Weights of a small GPT-style language model, trained from scratch on English Wikipedia.
Size: 9 layers, width 256, 4 heads of 64, MLP 896 tanh GELU.
Each number is 200 + 40 x the weight over its row's rms, rounded and kept within 0 to 999. Layers, rows and columns count from 0. The size before them is the row's rms in percent of the matrix's.

# up: layer 3 MLP up, 896x256, rms 0.149, rows 608-613, columns 0-255
# down: layer 3 MLP down (transposed), 896x256, rms 0.0837, rows 608-613, columns 0-255
up608,112,255,215,154,175,223,267,269,205,223,125,183,156,232,217,197,214,205,214,180,258,171,182,242,214,221,253,228,175,193,226,277,262,218,190,139,141,239,214,145,210,195,252,155,170,247,225,204,168,275,172,200,152,170,269,155,214,219,220,189,206,240,186,148,243,237,216,200,136,237,132,170,221,234,133,165,256,187,178,153,228,120,160,267,216,218,232,176,179,155,181,208,190,132,192,161,208,197,195,273,226,218,184,190,189,196,181,170,275,184,132,275,178,171,208,207,236,210,218,185,137,194,240,294,251,189,183,127,229,203,206,169,259,248,196,220,150,89,202,170,187,176,233,179,155,248,179,256,204,181,141,179,183,249,204,197,201,195,279,196,181,165,188,179,155,213,148,156,166,192,216,241,266,182,203,222,200,183,195,265,217,243,197,205,168,132,200,213,233,293,177,214,187,75,172,180,209,173,225,242,129,201,229,162,231,201,176,207,220,244,169,267,162,204,228,239,216,167,241,187,259,171,217,204,114,244,163,256,221,238,211,206,213,157,116,251,203,153,300,225,225,169,219,185,124,274,241,143,104,170,237,207,191,243,158,169,138
down608,120,206,133,269,112,226,183,232,273,255,191,228,210,206,158,122,171,205,160,216,194,268,134,246,254,184,141,186,180,111,174,162,240,232,209,180,220,164,118,210,190,207,220,212,184,187,248,275,200,239,150,225,136,156,200,273,187,191,213,255,171,211,197,215,193,128,169,122,185,275,201,148,188,218,223,177,212,212,223,203,176,223,151,159,198,241,188,224,174,173,231,188,291,255,121,213,232,133,271,225,245,205,138,206,189,224,137,231,166,229,219,146,261,189,206,225,185,220,181,242,158,158,154,157,161,192,233,163,163,253,222,256,187,257,215,196,184,258,172,247,198,154,251,224,212,220,135,186,227,121,208,229,135,187,170,174,162,255,250,226,220,271,152,197,222,214,284,198,164,207,239,178,245,239,244,185,180,212,181,210,212,168,225,173,187,163,253,169,159,185,196,163,154,235,169,164,274,188,240,220,151,250,257,125,261,268,186,134,242,211,199,260,166,206,201,252,192,248,95,243,228,175,185,183,173,259,170,185,134,186,165,265,202,199,211,240,212,194,125,163,153,240,168,209,226,238,147,188,174,172,266,166,207,253,254,253,230
up609,101,177,240,93,235,139,188,178,220,254,271,245,252,133,177,225,319,244,203,236,165,206,187,193,254,186,205,159,199,249,224,152,125,232,196,205,223,167,163,213,230,236,214,162,218,121,144,146,198,143,133,281,166,197,188,205,213,277,139,174,241,209,183,225,191,268,199,193,208,209,208,169,207,173,176,229,165,129,257,231,229,257,88,216,175,214,165,215,172,248,216,230,254,178,275,201,241,180,210,233,164,134,210,213,310,191,198,177,164,199,183,191,119,224,232,297,243,144,198,117,257,230,193,271,242,218,150,161,213,162,181,218,210,225,148,210,169,215,147,178,240,194,152,251,197,206,208,201,231,196,144,212,215,142,123,188,187,230,169,212,173,128,173,269,201,222,190,216,244,244,190,140,253,155,163,243,244,263,191,183,186,180,241,145,249,184,221,178,213,170,213,172,243,188,201,243,226,178,147,212,288,210,182,218,159,239,154,133,238,198,179,240,185,293,250,166,184,178,213,214,130,244,162,171,213,221,208,177,201,232,242,208,191,184,207,251,147,202,163,208,205,197,190,189,123,169,180,213,205,197,185,124,208,238,266,119,219
down609,094,246,104,245,222,208,153,214,179,131,159,172,221,269,206,216,144,221,190,194,276,192,212,253,220,218,263,211,216,152,179,269,220,179,178,181,140,242,197,178,217,125,171,215,225,264,174,223,251,207,178,211,127,192,245,165,252,247,251,204,218,158,155,219,157,137,283,236,181,222,187,136,134,235,299,190,174,183,179,86,140,184,228,267,209,150,214,233,224,213,107,245,128,169,237,251,184,206,149,168,221,175,188,197,200,178,161,213,223,249,197,158,256,253,174,114,203,189,233,203,150,178,218,165,216,226,119,227,149,209,148,190,141,173,225,212,191,121,191,284,186,197,235,183,145,170,282,152,181,213,216,161,288,223,197,192,250,215,208,228,241,105,201,228,181,128,192,223,214,228,209,246,199,184,237,271,233,264,200,116,244,189,272,183,190,240,197,177,127,212,233,241,177,133,222,253,206,174,196,198,195,156,176,175,219,166,190,214,273,235,226,155,204,123,216,238,275,260,212,169,217,161,167,180,218,151,222,209,217,200,175,180,170,133,178,193,215,192,286,217,175,222,202,189,199,258,154,246,187,252,228,219,194,205,202,177,177
up610,096,278,219,217,269,159,137,249,212,222,171,144,203,265,143,181,259,194,211,189,232,136,193,265,183,192,190,190,222,185,152,165,109,169,188,227,160,207,312,218,141,173,267,165,184,216,144,235,153,176,232,182,289,209,198,284,160,200,171,226,300,275,266,222,216,213,167,143,164,134,217,268,186,261,233,167,151,214,127,198,220,187,146,152,204,191,118,230,226,169,138,138,283,184,200,179,215,160,182,117,154,203,238,179,207,206,155,162,198,199,207,134,184,220,190,219,186,186,185,191,124,217,209,215,162,246,206,154,160,196,121,188,251,207,251,288,228,233,246,142,161,169,165,235,249,170,210,246,217,234,229,185,199,162,191,195,230,182,177,161,156,161,262,197,251,195,232,149,172,203,187,245,262,245,201,176,210,204,178,170,166,225,227,120,267,187,175,224,218,205,204,268,196,138,204,185,212,293,253,193,165,240,258,231,217,134,234,248,200,144,195,204,216,234,193,165,209,187,131,173,201,274,142,181,237,204,171,216,280,197,190,193,164,238,164,199,267,222,173,253,218,153,244,185,205,227,244,176,192,175,270,226,196,150,192,163,173
down610,102,97,192,201,156,225,197,114,176,173,281,133,230,231,206,135,312,243,197,191,138,205,237,235,196,147,218,246,240,236,215,270,302,171,132,190,184,168,190,172,236,209,165,172,300,200,172,118,231,177,126,150,224,198,214,123,217,154,199,173,267,228,201,251,193,150,238,200,164,124,209,175,234,175,177,228,181,171,231,140,175,180,210,265,169,221,135,208,182,224,137,177,184,195,221,189,212,169,207,199,177,238,297,208,197,266,167,97,288,151,192,214,240,246,192,211,245,192,198,116,188,180,232,298,197,239,186,211,226,191,226,247,228,170,263,163,193,125,204,281,270,240,179,208,242,278,228,189,231,139,202,198,193,178,232,189,172,114,169,189,128,253,231,153,245,179,231,198,239,195,250,224,175,160,199,213,194,150,195,170,219,170,183,246,167,171,200,255,199,169,181,206,191,230,217,203,244,203,120,229,157,125,192,196,169,187,252,177,192,194,264,200,274,201,200,199,294,148,191,236,168,187,144,250,238,144,223,243,198,172,175,199,245,197,192,191,186,234,202,156,234,199,169,178,223,194,134,215,170,221,221,184,200,218,220,208,234
up611,093,179,191,198,257,246,261,171,248,210,112,143,220,145,195,201,180,162,186,193,222,165,237,232,171,214,178,196,119,247,209,168,290,202,203,196,151,225,170,203,182,193,215,214,179,134,236,212,160,211,167,239,175,249,204,192,193,203,182,133,204,151,262,262,214,193,167,121,165,185,172,256,228,235,188,172,246,176,217,174,258,308,240,263,158,168,201,142,262,116,175,196,218,261,186,202,232,235,173,160,188,195,196,247,187,291,247,200,139,164,143,211,218,224,144,173,202,148,142,168,158,216,265,247,163,196,194,167,225,181,203,181,231,188,252,250,155,191,269,214,216,133,177,174,148,207,176,299,238,212,208,248,185,177,205,230,176,248,283,200,141,168,139,213,140,236,230,268,193,167,117,245,236,262,234,193,170,189,218,249,204,149,138,144,123,221,220,299,190,213,241,190,316,173,255,198,218,185,239,136,256,190,193,150,230,233,194,174,213,216,155,267,195,239,165,178,173,204,241,204,161,195,238,195,221,210,189,194,192,181,210,156,221,235,168,219,159,236,128,191,184,220,174,143,189,238,200,282,161,109,210,149,241,190,130,241,205
down611,093,187,253,176,151,228,238,306,261,202,174,246,145,180,146,209,246,230,214,273,202,231,141,205,239,239,214,164,245,234,202,192,187,231,177,193,234,203,154,214,145,156,227,214,171,145,202,187,147,230,176,204,167,192,252,247,303,167,206,294,218,197,183,170,142,246,264,236,202,185,234,285,212,190,222,193,232,226,168,176,205,189,111,132,163,190,181,263,171,226,217,216,258,227,242,200,164,220,198,261,140,232,166,127,217,193,182,212,189,211,196,229,162,235,188,300,189,209,236,205,255,162,209,197,223,230,214,269,159,248,146,183,192,226,210,161,209,170,182,129,195,179,176,160,217,141,139,153,184,211,148,118,248,203,154,220,186,216,203,262,217,211,205,167,250,203,225,144,265,183,235,231,214,178,187,188,188,182,222,218,229,211,152,252,220,201,194,146,265,231,144,181,233,197,161,227,272,236,153,301,177,110,193,211,219,145,191,140,218,269,221,116,208,203,188,257,140,210,175,230,177,255,201,230,153,231,158,199,195,245,122,197,108,191,195,104,208,126,205,248,262,200,254,141,145,147,217,198,244,239,238,179,157,171,211,125,180
up612,096,232,179,183,157,204,186,165,141,152,237,205,201,195,207,143,272,153,117,236,104,210,112,200,150,197,241,156,226,200,231,249,203,188,233,165,215,164,185,179,186,220,245,212,198,207,93,255,230,173,176,234,187,237,242,171,200,201,225,225,211,228,156,182,236,151,223,256,205,227,154,143,278,217,239,161,181,175,271,198,151,159,203,205,110,239,178,231,179,202,171,111,185,265,234,184,261,184,272,170,171,244,277,226,298,200,172,174,226,170,203,204,178,217,197,142,175,185,212,178,147,156,139,262,270,238,242,219,180,178,184,195,199,209,156,220,243,187,232,259,198,216,184,200,251,197,202,161,236,137,200,184,180,180,209,215,237,305,215,243,124,176,235,150,286,255,226,173,195,257,183,232,169,177,213,211,154,183,224,173,221,224,179,118,204,151,154,133,202,299,220,226,193,231,185,149,211,192,150,235,214,265,214,192,200,251,178,123,194,273,197,225,257,318,281,173,188,179,230,197,218,221,254,131,251,141,244,230,203,207,202,160,147,167,199,224,149,165,181,211,198,246,192,179,121,249,192,204,203,156,220,187,210,123,204,148,211
down612,096,232,155,194,209,215,284,209,112,151,265,219,196,228,237,180,139,277,181,295,190,239,219,189,156,228,204,286,188,227,220,193,175,249,135,195,271,256,194,188,188,289,222,206,154,213,200,160,174,171,235,236,161,210,152,111,229,152,181,232,164,218,223,199,237,98,189,209,242,255,167,219,189,172,211,165,202,211,158,191,221,139,219,219,250,220,222,178,177,235,181,235,169,218,192,225,177,180,136,151,158,230,226,242,265,232,186,157,237,181,150,171,209,212,141,193,223,190,181,159,174,288,230,193,229,169,189,219,141,219,205,163,244,144,202,198,168,251,206,132,208,215,226,238,95,216,238,215,164,123,198,242,248,191,210,184,151,212,181,177,206,197,195,241,128,273,180,194,289,207,171,176,196,225,235,132,285,252,226,264,227,205,242,219,187,238,200,162,158,189,164,205,233,180,207,261,193,130,198,243,173,159,233,146,242,195,221,206,129,214,140,137,244,221,179,131,105,148,215,223,203,207,237,263,284,291,204,230,144,197,175,178,207,199,185,198,248,179,268,223,237,174,172,195,256,187,181,195,243,186,144,120,140,211,250,210,127
up613,093,180,202,287,200,210,281,271,124,241,122,225,244,215,219,206,195,191,160,301,242,183,169,111,269,234,291,204,176,266,266,273,179,198,207,206,161,126,157,203,200,176,185,201,181,196,234,239,215,230,264,123,208,207,136,192,184,211,234,289,168,192,213,224,163,181,166,156,181,231,210,263,221,218,254,189,218,179,134,114,227,256,226,137,134,182,155,204,187,200,209,155,194,189,171,174,208,166,200,188,199,210,131,215,220,262,221,188,189,214,196,245,225,242,154,213,158,228,184,284,192,157,159,226,213,176,168,183,147,210,201,241,191,177,295,194,138,142,162,217,230,241,252,183,214,196,141,231,173,135,128,224,215,130,176,165,235,193,186,175,223,296,188,226,236,180,243,171,321,232,229,184,237,170,271,201,194,196,266,226,267,195,168,259,183,168,150,255,169,202,129,204,238,228,203,192,251,279,240,218,161,231,144,161,200,210,219,222,210,178,244,161,170,247,153,202,191,205,149,211,208,160,181,205,180,238,160,176,168,187,217,197,203,223,246,224,243,211,177,194,152,168,137,187,88,167,191,166,224,195,208,265,205,188,111,196,214
down613,089,175,213,267,193,220,204,234,209,244,239,234,157,211,183,113,199,224,199,236,213,216,219,225,224,167,192,243,197,185,188,248,185,180,148,211,187,174,202,283,291,195,132,250,207,143,189,156,159,239,188,231,159,186,220,150,276,130,257,143,282,152,199,122,174,194,177,185,207,184,166,204,174,201,178,250,148,173,263,214,178,145,231,129,214,188,281,276,121,215,178,276,162,204,158,141,201,234,175,204,193,208,259,172,174,274,221,174,174,247,218,128,179,173,241,187,146,239,321,225,203,215,231,182,240,200,144,249,213,223,298,228,166,199,234,145,210,138,200,170,193,192,180,202,199,178,202,246,186,194,218,247,258,162,266,222,236,181,224,233,203,157,179,219,223,231,195,219,267,179,229,187,216,211,149,203,174,209,221,278,119,161,225,139,147,243,244,183,213,198,191,212,214,198,140,265,152,243,191,206,223,261,182,185,119,231,141,238,188,186,176,189,221,253,176,191,181,188,125,221,158,206,152,261,218,87,215,152,214,194,175,176,212,190,230,147,188,194,148,131,217,174,204,173,315,272,186,127,228,195,227,195,149,153,151,263,197